Weights of a small GPT-style language model, trained from scratch on English Wikipedia: MLP 1024 SwiGLU, rotary positions.
Each number is 200 + 30 x the weight over its row's rms, rounded and kept within 0 to 999. Layers, rows and columns count from 0. The size before them is the row's rms in percent of the matrix's.

# k: layer 2 attention key, 512x512, rms 0.0305, rows 21-63, columns 384-447
# q: layer 2 attention query, 512x512, rms 0.0304, rows 22-63, columns 384-447
# v: layer 2 attention value, 512x512, rms 0.0305, rows 0-9, columns 384-447
# o: layer 2 attention output (transposed), 512x512, rms 0.0378, rows 0-9, columns 384-447
k21,043,235,234,215,226,238,140,194,199,174,197,169,191,175,222,225,172,108,197,189,220,211,213,187,220,190,130,164,195,193,179,177,175,219,202,203,241,129,207,186,120,264,187,212,186,143,201,189,207,204,157,180,224,190,228,175,155,241,201,200,158,155,200,192,203
q22,108,204,211,196,179,163,235,215,223,227,122,227,212,151,231,214,226,249,214,202,204,190,200,184,189,198,216,250,194,205,166,215,226,209,217,196,189,176,156,153,240,160,213,227,227,223,212,166,162,227,214,231,238,185,208,202,218,142,179,211,245,220,226,182,236
k22,081,214,215,178,201,222,148,237,139,130,268,217,218,188,212,185,208,133,206,203,221,231,176,177,216,195,200,186,189,218,217,205,187,167,196,189,206,195,249,223,95,240,172,221,200,181,140,241,227,225,196,170,150,202,216,185,182,233,197,198,191,213,184,184,179
q23,085,197,243,172,198,213,188,179,200,228,257,152,180,233,218,181,187,186,261,196,189,206,210,267,168,244,246,228,174,280,202,216,178,187,226,169,224,191,206,179,160,205,181,176,230,211,246,253,223,201,198,203,226,214,199,187,188,202,184,223,184,190,207,152,166
k23,095,192,230,192,228,206,190,271,178,167,254,199,239,175,187,228,241,138,193,208,213,217,145,178,227,197,214,213,163,229,284,186,220,133,224,226,224,211,180,188,147,196,179,209,143,174,223,149,185,245,189,189,196,146,225,211,220,189,211,240,199,157,207,232,222
q24,092,231,174,181,252,169,198,205,208,237,224,156,156,201,196,213,192,230,183,182,232,244,215,210,257,203,212,193,187,171,223,141,213,198,197,215,170,214,173,222,187,218,152,154,226,221,236,188,156,225,220,232,212,227,145,221,202,218,167,159,188,259,226,233,207
k24,097,213,188,227,195,161,167,136,160,185,248,207,233,229,199,232,208,146,183,152,237,183,162,263,192,208,218,183,235,193,244,205,212,187,193,184,172,170,231,202,152,220,233,229,163,204,218,173,212,187,230,194,175,239,201,250,152,182,228,193,241,214,160,209,161
q25,091,223,209,151,226,227,201,190,190,208,239,158,223,217,174,190,187,174,190,216,222,226,190,175,273,156,178,188,163,197,266,184,187,192,176,246,209,184,217,196,173,215,194,155,171,190,210,170,235,213,159,250,233,204,142,201,163,153,150,209,177,259,201,206,207
k25,077,181,169,194,202,150,225,218,269,222,150,203,233,228,206,227,167,242,176,188,185,210,185,199,193,206,131,203,237,218,156,245,209,249,163,212,180,185,218,208,264,143,253,168,198,198,204,183,203,210,222,200,227,202,203,232,203,190,227,162,214,181,222,177,229
q26,090,210,167,189,238,193,219,207,227,175,240,231,184,183,216,236,171,194,160,186,167,145,220,227,222,224,231,207,180,184,217,128,200,168,193,219,176,191,192,233,166,186,216,184,200,180,212,164,202,199,232,196,209,243,138,196,179,226,209,140,196,199,260,223,256
k26,081,190,179,196,154,159,225,216,203,243,132,165,240,198,187,233,217,225,164,189,186,223,143,211,185,214,204,224,252,245,200,219,246,275,220,197,148,259,173,204,231,191,230,217,198,183,173,158,228,197,142,230,213,197,186,180,197,228,223,193,224,176,190,226,203
q27,086,200,208,221,215,256,157,166,184,156,207,187,184,164,224,163,187,194,208,172,232,236,208,207,261,189,235,160,217,188,218,177,211,168,196,180,196,216,230,205,198,207,173,221,157,199,191,223,188,193,169,200,209,209,189,181,141,179,227,156,177,140,263,259,229
k27,083,167,188,209,222,208,249,180,242,264,143,212,180,215,190,221,205,251,218,212,162,198,210,183,134,225,184,247,218,201,196,193,171,269,225,220,169,218,147,201,277,174,219,205,177,202,251,171,204,222,218,178,217,213,211,228,167,216,166,214,213,182,181,199,213
q28,091,199,190,194,178,205,174,174,207,195,151,201,205,240,189,216,199,185,216,201,195,172,169,229,229,181,182,284,183,158,227,146,142,209,209,214,184,238,169,184,241,187,261,245,180,222,139,246,197,209,231,188,161,181,204,193,150,191,162,186,255,180,171,184,255
k28,086,153,209,199,210,235,189,229,199,177,233,228,227,172,176,213,209,142,182,223,159,267,175,212,155,172,207,192,202,169,219,186,200,163,121,211,226,199,220,214,151,215,178,176,242,204,187,184,228,191,178,215,196,240,220,176,233,257,222,224,158,187,156,241,161
q29,090,226,182,172,190,202,201,159,193,193,215,172,199,246,168,189,208,190,188,213,152,183,195,254,118,245,153,237,215,213,184,187,220,203,197,149,207,190,209,237,153,156,191,127,222,180,160,183,296,184,225,216,213,212,174,187,202,206,144,153,210,153,269,157,232
k29,083,190,230,270,257,162,230,194,256,227,169,176,199,197,195,223,179,249,245,208,203,166,153,153,217,243,187,208,214,196,214,201,175,196,197,188,197,150,206,187,215,222,206,278,201,219,149,189,174,208,172,223,240,201,171,225,249,231,218,155,191,202,167,273,149
q30,086,185,206,234,201,179,170,168,174,206,223,203,223,174,166,182,187,213,227,195,169,198,192,196,191,272,203,167,258,245,177,149,210,220,230,182,205,149,160,212,247,232,203,268,149,193,170,211,210,229,217,175,213,180,200,203,221,133,183,173,212,143,239,220,227
k30,084,216,246,206,227,207,167,194,201,177,179,175,207,188,233,194,185,173,181,151,213,209,184,202,180,170,226,235,173,153,261,207,163,192,227,230,184,187,204,216,119,234,202,201,189,220,180,175,183,204,207,196,246,251,199,234,243,170,174,235,126,247,207,217,174
q31,089,172,218,144,215,168,223,112,200,233,175,179,172,228,162,208,187,171,184,196,196,196,237,194,190,188,235,195,175,216,185,246,185,224,148,194,196,228,176,227,248,196,211,184,221,235,238,210,187,188,157,181,174,196,194,176,254,269,247,206,230,164,181,175,217
k31,084,250,195,158,205,186,174,222,230,161,263,236,201,183,248,185,195,154,181,200,189,203,193,227,190,225,206,162,197,238,221,195,172,80,224,186,235,226,213,189,135,213,202,201,218,172,186,224,142,212,212,201,220,195,236,165,191,136,193,178,137,191,196,211,224
q32,088,218,152,209,182,274,185,207,195,186,211,245,185,194,182,200,219,206,223,187,181,227,229,248,249,217,195,180,204,204,188,199,195,165,213,215,213,184,167,186,212,215,182,186,242,220,226,194,182,189,234,164,195,215,169,176,215,225,198,247,219,204,152,222,204
k32,088,174,195,243,205,171,211,208,231,226,189,181,189,210,204,191,216,209,197,205,172,169,211,225,226,217,256,158,229,235,183,230,244,168,218,189,179,238,216,250,193,249,212,212,158,235,168,190,257,212,151,204,225,220,202,190,236,195,187,209,181,204,203,163,193
q33,091,180,162,198,161,159,225,223,131,179,264,216,188,197,183,224,212,217,223,180,215,242,183,185,154,203,180,181,203,224,232,236,244,192,211,177,215,143,226,212,139,253,197,207,181,205,186,191,181,190,210,253,169,224,185,174,232,191,212,194,200,179,213,188,137
k33,088,171,213,202,266,241,143,214,213,219,209,183,240,224,202,197,180,142,161,189,180,164,201,222,214,237,235,190,239,214,216,171,214,179,207,234,178,163,166,256,160,198,208,194,174,209,144,181,225,190,190,187,213,238,199,223,177,181,145,212,217,173,233,189,168
q34,086,233,197,226,209,225,227,209,225,210,236,195,206,173,205,164,202,237,250,157,165,227,175,216,198,216,170,211,212,214,195,191,154,187,235,199,191,227,216,200,239,235,155,237,201,183,193,221,210,211,194,215,176,224,148,202,182,157,188,229,214,174,182,221,191
k34,086,178,210,162,208,204,164,190,147,176,176,228,182,240,214,192,226,218,204,209,202,169,264,200,183,174,191,177,184,179,211,268,249,212,232,226,185,196,140,140,202,190,242,186,189,219,176,183,177,190,204,201,250,196,222,213,270,211,198,242,205,205,275,236,179
q35,088,202,194,222,216,227,151,151,192,204,148,241,165,138,208,186,239,192,221,205,194,226,195,235,165,180,182,232,174,192,184,202,213,184,224,192,105,141,247,195,210,235,258,290,184,229,204,203,168,195,200,249,287,219,130,256,159,173,192,222,210,223,207,176,215
k35,088,193,193,164,164,143,165,237,165,172,230,230,231,223,190,210,224,158,206,193,242,208,242,227,191,239,224,154,170,227,207,256,228,179,220,231,261,249,234,190,170,201,127,160,176,178,168,195,148,150,192,153,169,230,222,139,218,250,173,204,247,177,190,201,203
q36,096,184,235,215,185,241,176,223,189,204,210,193,213,200,255,232,222,187,181,146,194,177,142,170,142,168,216,124,190,138,215,214,172,211,223,181,256,244,251,224,195,209,194,192,195,172,189,206,189,241,147,152,213,181,198,162,206,192,199,205,225,221,181,198,121
k36,092,203,202,199,200,190,168,168,221,238,201,168,172,188,163,198,190,200,196,229,217,200,260,210,206,246,207,241,185,238,186,186,227,263,240,233,155,184,204,193,255,211,183,239,223,238,255,220,175,210,193,203,244,180,195,217,225,175,169,181,196,164,191,237,214
q37,089,188,194,200,260,235,158,189,194,217,168,209,193,162,171,184,228,183,202,161,188,227,204,214,208,223,232,219,183,197,163,225,164,235,204,211,215,213,232,221,224,247,257,219,211,191,221,214,212,138,217,229,230,186,180,180,227,146,135,265,203,209,217,163,173
k37,088,193,250,213,148,178,204,196,134,216,193,246,193,176,207,192,212,203,164,187,210,210,271,230,190,220,222,148,168,218,190,217,202,174,167,252,181,168,206,132,181,166,164,150,235,237,253,236,216,249,176,171,168,185,137,252,213,224,191,221,182,179,196,176,212
q38,094,212,199,197,178,234,220,200,222,213,202,165,189,185,185,176,189,188,210,233,172,217,165,185,223,231,201,221,209,205,165,171,209,190,184,232,195,187,191,219,194,216,202,183,189,170,165,189,224,226,179,181,174,219,158,179,200,196,196,208,223,150,200,199,202
k38,091,210,231,221,249,192,242,184,159,227,164,205,157,222,187,178,175,229,207,162,203,198,186,174,217,200,165,165,223,224,179,242,215,213,216,162,166,148,159,180,207,198,193,229,189,196,218,236,159,158,266,243,197,199,158,212,211,166,178,168,199,217,231,190,202
q39,089,186,198,225,191,177,206,259,229,174,200,161,227,221,171,228,237,202,154,223,200,177,190,155,204,205,172,193,164,216,216,187,215,194,163,222,133,175,195,195,212,209,191,189,253,192,203,219,158,203,196,217,194,160,191,251,237,202,209,185,190,243,211,173,174
k39,087,207,216,199,179,238,206,188,185,205,171,159,165,210,234,230,191,208,149,256,250,225,218,219,162,199,176,191,237,127,203,205,219,226,200,217,215,171,213,178,210,159,199,212,187,190,236,231,177,174,232,213,201,203,139,101,208,212,188,171,195,166,211,213,163
q40,088,168,220,178,157,192,162,260,218,222,166,190,162,216,152,179,215,199,242,231,202,176,186,215,203,207,185,199,208,188,205,179,200,192,151,219,197,183,195,174,204,174,242,133,159,202,162,246,177,197,182,197,184,169,252,163,236,220,172,178,195,195,244,220,226
k40,086,246,170,175,248,203,183,203,166,129,181,235,214,170,241,215,178,181,151,142,200,208,191,165,211,174,196,160,204,189,161,215,230,195,175,195,172,170,212,164,167,247,170,227,205,222,269,190,215,218,178,184,171,234,229,181,208,163,194,197,196,216,209,246,201
q41,091,178,178,182,219,180,246,188,182,154,262,185,240,196,226,227,211,191,231,141,214,207,231,268,220,210,196,196,219,244,201,196,176,180,217,189,200,262,175,186,215,154,220,212,193,220,289,205,221,215,199,204,194,228,185,250,194,211,186,192,242,166,232,188,182
k41,089,219,202,185,186,172,193,220,246,225,166,164,161,169,172,167,140,247,200,226,218,194,247,253,187,255,233,177,211,214,206,172,208,179,205,180,206,159,168,203,157,213,212,245,211,207,176,151,154,230,191,221,170,190,166,212,230,175,213,207,154,166,222,216,287
q42,092,206,248,216,171,150,156,221,183,178,203,260,189,199,241,226,206,181,205,264,227,149,192,154,225,225,183,170,249,182,190,193,219,184,240,212,191,197,197,183,200,240,191,194,220,151,179,270,208,221,191,199,199,194,281,152,203,268,242,213,158,161,205,222,154
k42,092,200,171,228,220,209,207,163,206,174,231,182,198,233,207,207,161,186,199,172,165,239,222,140,182,201,159,229,194,214,185,185,211,239,178,210,233,183,174,243,213,207,185,233,219,212,209,210,252,166,199,213,142,188,205,158,195,193,255,174,214,181,241,218,199
q43,090,243,217,212,231,224,193,170,234,238,222,219,184,224,212,221,184,182,250,224,205,126,173,177,177,176,222,181,215,212,206,247,159,191,211,212,217,180,183,142,198,190,226,201,182,232,246,199,212,234,140,207,230,221,182,235,186,250,201,201,179,143,161,157,153
k43,083,145,193,181,180,159,257,223,219,218,172,172,247,164,220,184,233,258,182,212,197,201,256,157,179,220,205,228,219,213,214,147,249,242,189,239,196,195,190,187,252,177,200,243,218,226,269,170,203,191,183,187,221,212,189,186,229,189,197,170,184,174,210,187,230
q44,085,222,195,156,194,213,156,124,187,201,175,245,171,148,198,167,201,211,195,181,225,214,231,196,172,268,186,133,170,163,219,231,243,208,222,201,199,196,250,154,178,223,213,212,224,266,239,154,163,183,159,191,216,214,194,218,177,209,228,169,244,173,162,192,203
k44,085,201,228,223,168,215,178,200,181,238,208,160,243,158,196,219,271,212,141,208,229,156,216,225,158,214,207,218,186,205,192,229,212,234,214,166,183,196,151,199,247,226,160,175,237,227,242,246,235,171,213,187,141,168,214,223,237,198,181,302,227,264,204,219,202
q45,087,197,213,192,210,231,209,152,210,196,181,219,214,220,173,181,230,198,193,181,247,219,181,225,206,218,190,166,214,198,213,166,192,215,201,221,193,195,184,177,228,126,153,219,258,222,134,241,244,217,183,164,176,237,199,259,132,137,240,264,239,227,197,217,202
k45,085,188,201,225,207,187,222,206,254,273,199,204,165,201,221,243,179,234,184,180,178,157,207,202,177,192,174,243,216,150,177,228,175,240,226,182,163,182,211,183,257,190,230,188,198,197,235,182,155,170,243,228,246,219,231,240,222,203,200,189,190,242,215,167,209
q46,093,236,204,245,216,184,167,178,216,209,167,254,193,156,182,191,172,225,169,215,210,154,180,178,227,194,199,209,221,144,195,226,206,247,209,185,241,199,221,197,178,231,220,152,188,227,150,214,218,208,197,175,210,241,216,187,180,241,195,153,244,165,185,223,146
k46,091,192,205,205,184,198,163,226,188,196,194,193,194,229,205,186,199,153,192,155,200,226,209,218,176,194,250,221,191,245,180,197,203,198,187,242,217,227,200,167,190,241,206,257,129,241,210,257,210,198,208,237,217,192,223,178,227,223,154,235,199,183,201,203,178
q47,091,232,241,243,224,179,211,187,233,205,187,216,236,178,193,210,215,221,191,193,173,180,175,178,219,190,170,240,235,132,128,215,214,248,181,154,200,200,166,216,207,186,189,174,216,149,151,182,217,188,219,257,217,225,217,244,216,225,160,153,259,212,233,151,193
k47,079,217,210,212,202,225,147,218,158,171,208,193,193,258,170,224,198,117,218,186,193,222,163,184,192,214,197,182,181,247,177,186,186,181,202,209,227,214,215,188,137,231,233,219,200,205,159,252,165,226,180,191,182,230,196,166,241,188,233,199,169,229,206,231,198
q48,090,220,188,150,262,184,250,249,186,204,242,213,152,171,213,236,189,177,229,207,199,216,241,252,169,164,179,194,223,185,221,186,257,211,186,192,251,210,153,200,180,207,193,159,186,214,206,186,190,179,229,137,201,199,200,162,206,197,179,182,184,164,232,203,229
k48,090,200,216,205,182,188,174,233,203,152,210,233,181,181,222,163,223,201,279,176,141,213,219,188,256,253,246,212,198,238,147,237,213,136,216,177,172,163,185,184,163,246,178,196,216,174,166,177,244,229,191,203,175,233,194,287,175,132,184,216,217,188,238,198,222
q49,088,204,236,141,201,208,150,205,165,202,193,173,197,161,179,203,260,195,219,139,256,237,116,232,154,214,215,209,228,191,227,222,170,224,218,180,214,158,210,152,206,177,136,145,168,146,183,208,193,215,225,227,228,245,183,224,204,185,196,261,201,178,202,190,212
k49,084,181,210,222,249,198,229,216,244,224,138,203,231,218,230,176,154,236,198,183,161,212,204,135,192,188,184,221,193,151,125,191,217,199,199,217,183,214,193,196,253,186,232,258,178,256,198,185,189,199,173,193,219,208,224,212,209,226,201,153,183,178,191,242,241
q50,091,182,255,227,197,174,243,240,164,174,206,230,230,182,191,171,238,207,232,201,226,207,186,179,204,201,190,276,182,227,189,197,177,149,211,210,221,196,156,227,177,208,234,221,172,215,198,195,222,221,193,187,217,208,183,245,184,243,178,162,218,229,237,181,211
k50,090,159,206,146,158,156,202,162,184,179,225,162,166,180,173,173,174,214,235,194,194,236,242,213,243,253,251,178,192,239,213,186,174,169,207,163,251,227,186,190,210,137,160,241,223,203,186,235,219,183,207,179,161,233,190,199,187,165,206,213,237,195,147,233,223
q51,088,179,207,219,179,220,194,219,166,182,223,203,233,210,169,197,157,196,205,198,207,241,155,191,196,156,116,258,223,186,217,141,221,184,153,163,217,169,205,194,213,223,180,152,197,209,187,188,228,164,232,248,179,214,207,227,232,187,216,188,148,144,254,195,157
k51,087,201,208,203,228,221,181,201,205,235,155,231,198,274,144,180,218,182,204,260,190,236,197,234,209,170,190,222,233,206,200,216,194,204,233,188,198,193,191,154,186,240,210,211,134,161,139,219,105,250,208,245,166,183,224,183,199,169,200,176,258,185,263,206,182
q52,084,180,215,164,252,232,238,191,203,175,242,209,191,211,225,179,164,190,162,195,152,201,215,206,236,198,240,169,199,244,261,152,234,221,154,212,205,168,183,207,170,159,195,186,171,212,208,201,238,197,202,201,166,170,138,184,214,220,240,201,207,203,169,226,159
k52,083,174,156,193,188,245,227,182,234,254,166,192,209,198,183,170,249,255,192,193,148,174,228,190,217,187,203,210,234,164,188,209,184,256,205,190,205,184,204,183,270,182,223,193,177,222,202,150,171,212,170,224,236,216,249,211,181,204,184,196,198,160,174,111,222
q53,088,211,182,224,170,198,199,224,234,194,208,184,129,266,202,198,213,191,193,178,213,143,216,231,157,250,242,156,216,195,238,208,257,227,176,199,239,166,208,223,146,215,211,144,186,199,158,229,222,224,207,207,190,191,211,175,254,206,201,151,174,189,224,204,206
k53,086,189,233,186,245,215,242,204,201,170,231,260,215,211,197,230,202,194,197,192,209,219,205,185,208,174,163,217,234,175,171,165,179,215,224,189,183,211,206,189,223,211,210,280,237,220,237,170,209,215,225,194,272,233,229,243,192,174,195,172,181,191,203,182,179
q54,083,208,227,252,199,182,161,181,192,225,235,200,185,200,203,224,222,200,224,208,165,193,175,191,207,205,197,185,207,207,215,196,224,235,178,183,191,178,166,245,185,215,200,231,207,214,206,183,207,186,219,161,159,189,230,155,233,208,272,156,173,231,187,180,203
k54,083,140,187,227,183,263,220,202,276,221,157,203,186,227,170,191,185,268,203,163,194,225,192,173,180,137,181,220,221,125,207,183,153,205,185,233,238,216,205,186,269,177,195,198,199,231,174,163,237,166,183,230,207,168,188,208,184,213,239,188,203,160,192,200,189
q55,092,222,236,184,211,229,185,168,224,190,257,186,227,155,256,202,219,178,208,181,157,211,178,196,171,243,176,170,163,234,153,198,175,251,229,174,189,172,177,200,226,197,166,241,200,166,173,206,183,260,179,196,208,172,252,181,135,175,203,181,171,161,217,205,174
k55,091,249,194,177,207,214,211,178,172,163,191,267,169,149,153,235,162,188,224,220,280,191,283,150,209,156,174,230,129,217,220,210,202,157,165,192,195,148,238,184,143,178,148,214,183,171,246,231,219,170,211,203,225,208,212,205,205,152,211,210,195,211,183,175,218
q56,091,192,166,130,211,190,228,163,160,189,227,212,242,235,192,242,168,225,167,168,168,215,136,181,180,266,191,227,203,197,181,204,170,168,153,179,239,245,216,225,195,182,194,241,210,212,235,246,181,214,134,182,209,179,116,211,183,181,222,168,209,193,219,165,249
k56,089,210,216,203,268,240,178,182,236,211,136,204,211,191,203,181,155,237,218,217,235,213,203,234,192,239,225,214,197,171,217,185,193,178,222,165,175,173,181,191,220,196,215,197,218,190,148,127,139,228,220,179,203,219,216,191,233,183,209,192,205,254,209,253,215
q57,091,207,190,189,197,203,209,168,219,176,221,149,193,192,178,175,184,216,129,155,180,204,189,258,218,186,216,237,212,221,171,151,195,226,194,100,210,204,189,173,204,212,238,173,191,248,183,236,183,197,151,220,186,258,227,189,217,190,204,210,183,208,297,197,223
k57,087,187,186,186,268,223,189,178,174,165,208,262,207,214,195,171,223,163,205,184,188,189,179,218,171,207,179,172,205,192,246,188,212,179,243,212,191,185,240,197,126,258,216,209,155,186,126,174,177,244,206,227,247,234,237,237,218,167,155,173,196,202,212,215,147
q58,094,218,180,221,240,214,186,210,181,171,206,219,203,203,230,194,190,183,192,193,209,171,226,191,197,226,221,200,215,207,196,229,285,136,173,179,264,161,216,210,141,200,198,188,189,178,193,186,182,214,262,221,186,200,179,156,280,233,204,190,251,225,222,203,189
k58,086,208,194,221,185,221,238,185,241,233,151,144,172,169,194,195,198,249,160,153,188,187,179,222,239,249,187,231,227,163,162,156,208,207,252,160,171,217,175,211,320,242,201,227,209,232,179,169,181,220,231,203,261,167,165,201,198,178,214,209,239,163,198,195,201
q59,088,230,210,228,160,148,253,172,163,156,207,192,183,247,183,209,196,205,171,129,241,222,195,137,207,164,222,227,218,169,149,219,186,191,141,187,180,194,226,262,195,197,221,241,193,186,131,147,190,259,192,187,217,220,184,219,174,191,220,204,258,222,194,212,214
k59,087,169,230,178,196,207,171,197,187,233,226,181,182,228,198,227,185,172,232,190,167,174,157,247,187,195,189,208,190,214,236,190,178,181,164,188,196,181,163,224,170,189,174,245,216,188,194,258,210,163,261,185,168,213,244,188,164,178,188,184,170,182,189,255,196
q60,095,254,216,203,151,193,186,161,197,189,233,222,159,194,196,207,195,203,206,199,203,174,216,187,187,177,197,169,240,183,228,170,244,224,264,180,195,166,232,180,223,192,196,201,169,213,178,248,255,203,235,178,197,203,219,217,128,245,199,178,202,263,223,197,143
k60,090,172,174,193,173,235,234,240,202,234,207,169,219,205,204,217,236,245,194,240,203,210,243,209,166,217,208,236,195,173,225,219,155,239,165,232,157,180,150,172,282,162,243,192,176,214,209,209,222,175,227,212,168,161,190,235,255,189,205,195,185,184,255,223,246
q61,086,241,174,213,148,169,206,180,174,170,203,220,199,215,213,237,196,214,182,204,225,244,256,225,184,175,187,180,277,190,204,232,206,225,187,167,194,234,174,187,177,217,192,204,167,199,171,237,224,217,210,176,186,214,206,185,211,288,150,163,178,157,206,197,148
k61,086,151,204,241,216,189,198,233,197,186,196,146,212,224,186,148,171,194,213,169,154,148,242,193,153,256,208,230,175,223,234,206,240,154,189,185,203,166,171,223,226,218,240,184,194,187,182,208,192,196,210,205,237,236,142,223,262,200,179,213,209,195,193,223,168
q62,091,188,214,178,195,220,200,202,211,165,223,198,177,210,228,196,223,221,201,189,216,247,195,116,191,148,221,186,180,232,174,172,164,227,202,206,204,199,196,221,224,182,173,241,176,252,186,195,187,145,207,162,163,208,186,182,186,202,191,172,241,203,198,192,207
k62,086,200,223,184,191,240,171,190,136,206,254,216,192,278,147,177,209,158,190,253,192,172,230,228,240,180,179,151,223,238,195,205,207,210,232,198,198,220,227,182,184,179,187,176,226,191,172,212,181,227,194,197,150,137,213,168,189,177,236,178,201,170,120,201,192
q63,092,192,192,212,184,203,194,266,238,231,177,245,210,254,177,189,216,175,215,222,179,233,173,179,187,207,199,207,159,205,206,269,198,154,137,215,246,211,197,203,225,219,189,145,247,157,191,218,151,183,196,187,172,170,217,184,241,223,191,226,128,235,180,171,208
k63,087,170,185,227,214,198,237,171,190,216,190,230,179,186,218,207,180,227,196,232,199,168,237,199,190,202,163,195,223,147,160,203,194,159,142,223,218,223,288,213,231,218,172,244,243,230,224,211,220,210,212,152,207,203,200,198,217,210,223,196,213,225,180,186,251
v0,134,167,207,230,143,187,242,221,200,209,228,259,165,207,245,185,257,216,203,186,213,227,244,166,250,206,176,204,144,191,176,232,223,158,158,208,214,225,198,161,204,185,182,203,210,283,149,230,176,244,155,232,205,172,179,235,178,216,179,192,154,231,197,201,249
o0,132,198,189,252,213,243,210,162,176,254,180,220,195,215,234,242,237,174,215,231,200,233,238,197,256,185,266,164,166,177,197,198,204,194,194,197,168,159,215,239,160,221,201,235,183,229,179,186,194,224,225,209,173,217,223,232,182,200,253,205,188,208,227,222,188
v1,119,199,153,201,214,189,217,195,190,195,201,244,189,241,202,196,148,176,196,196,137,195,192,257,208,236,161,204,227,193,194,193,222,180,193,206,242,223,203,124,171,226,236,198,234,196,186,219,142,239,197,207,179,180,185,204,206,203,155,153,207,166,176,224,148
o1,119,200,153,200,227,177,206,158,152,208,187,179,239,243,216,190,196,155,175,174,180,184,158,203,254,206,186,203,170,187,203,186,176,161,204,189,177,203,202,203,207,119,167,192,189,209,190,219,234,186,207,170,149,182,177,202,177,196,205,236,255,194,236,187,238
v2,128,210,214,199,179,223,195,198,178,167,175,196,218,166,223,208,266,205,177,176,230,220,229,266,183,196,225,203,259,249,203,189,255,186,243,181,219,170,218,166,193,252,219,236,206,219,166,226,248,107,224,176,207,167,172,207,187,185,124,175,205,206,162,197,213
o2,127,249,217,225,216,158,215,214,188,209,124,231,266,205,228,181,180,182,177,182,211,223,223,257,262,204,200,221,230,148,236,183,184,179,195,225,185,184,189,195,252,194,194,124,189,216,182,203,218,193,161,176,185,178,196,237,188,207,197,194,188,222,213,203,179
v3,130,266,219,191,274,231,225,221,149,215,231,216,182,166,219,113,230,214,140,244,246,221,177,149,206,196,203,190,189,134,193,193,143,192,169,176,201,241,234,222,230,212,190,170,236,224,177,240,193,181,195,168,210,151,176,184,201,161,248,207,230,224,224,237,222
o3,128,206,215,207,197,185,241,179,162,246,206,204,231,188,234,203,194,281,216,186,234,173,165,183,195,197,251,236,214,164,176,159,169,183,220,199,164,165,208,250,151,237,193,249,174,194,238,203,196,209,199,231,223,213,199,194,229,205,201,236,247,205,231,221,211
v4,122,187,182,173,222,208,191,175,184,144,233,209,172,210,155,158,235,218,174,185,237,221,173,205,128,186,244,259,201,164,204,229,177,159,191,155,242,204,220,200,236,197,193,175,217,213,219,219,119,219,153,246,199,203,234,209,172,226,246,218,254,195,203,233,263
o4,120,167,199,181,206,222,216,180,202,155,209,145,219,203,183,185,208,257,217,243,237,148,140,205,163,181,212,166,158,209,195,179,213,197,207,197,235,190,219,229,182,150,206,231,183,196,247,157,272,219,180,226,219,176,184,201,229,160,207,164,184,214,225,227,147
v5,122,152,211,223,199,217,196,204,182,232,196,181,192,274,252,218,206,176,194,199,239,222,184,169,167,175,210,193,238,191,165,254,178,223,237,248,197,219,196,160,209,232,197,221,197,205,185,177,223,183,193,201,227,172,276,145,199,202,205,182,174,218,219,195,229
o5,124,172,214,176,242,152,197,212,154,145,212,217,229,240,262,184,152,188,207,180,207,187,169,207,122,213,193,212,166,230,225,183,199,176,246,213,196,269,229,176,170,236,204,213,221,198,273,258,178,174,144,194,172,257,164,194,152,172,154,192,169,193,198,170,213
v6,123,177,244,211,154,244,198,203,205,146,243,162,188,227,219,229,171,221,216,192,209,224,160,181,219,183,234,220,273,180,244,170,237,187,181,226,192,208,154,178,182,198,213,195,208,242,218,231,230,240,198,184,203,209,209,173,211,191,196,173,165,154,207,201,213
o6,125,173,182,230,237,181,171,197,206,178,178,206,191,275,186,218,258,197,173,183,202,229,235,191,190,231,181,167,214,192,157,170,196,245,179,237,204,201,191,196,188,165,188,211,272,239,176,214,171,197,187,216,191,187,223,212,213,178,209,224,204,242,227,143,206
v7,116,171,246,184,203,256,245,274,213,228,189,245,252,151,229,191,201,206,232,213,165,243,210,189,267,217,208,253,209,193,192,176,191,167,195,177,200,201,195,218,216,186,166,124,228,230,206,236,231,218,171,241,168,216,111,265,180,186,221,154,196,185,229,198,197
o7,114,179,187,216,245,140,190,174,183,251,177,241,192,218,196,227,205,191,192,239,239,219,231,201,205,211,203,165,216,211,194,204,202,197,176,179,192,124,226,188,187,224,215,244,178,270,205,178,197,206,214,180,189,206,229,211,203,161,224,198,154,192,201,204,213
v8,131,183,151,185,184,185,181,213,213,206,199,225,255,226,191,227,206,207,164,162,254,182,206,215,157,227,142,199,158,207,232,225,191,162,226,242,173,191,232,197,178,233,218,225,152,217,182,153,163,191,169,222,198,189,279,249,224,216,127,233,229,181,216,161,175
o8,124,167,150,227,218,264,212,211,158,185,146,213,227,209,203,143,227,259,235,201,170,235,194,209,211,193,232,257,193,180,177,177,244,147,203,170,179,203,163,209,182,172,182,140,186,151,167,211,173,209,196,186,129,172,162,199,225,197,229,212,216,235,185,220,191
v9,125,211,239,227,214,237,207,215,183,205,140,241,184,227,196,225,157,188,161,219,192,168,204,211,236,140,182,201,156,175,198,181,128,223,250,167,243,188,218,215,199,280,207,195,200,211,174,200,148,222,190,170,251,192,218,166,218,141,200,230,187,260,195,201,107
o9,125,178,240,160,223,157,230,184,203,229,219,202,190,206,208,197,201,221,183,219,205,193,157,144,219,188,218,178,177,210,184,195,195,222,248,224,174,160,204,219,124,190,236,213,212,214,217,160,203,194,196,192,258,226,211,214,167,243,197,246,241,182,215,230,208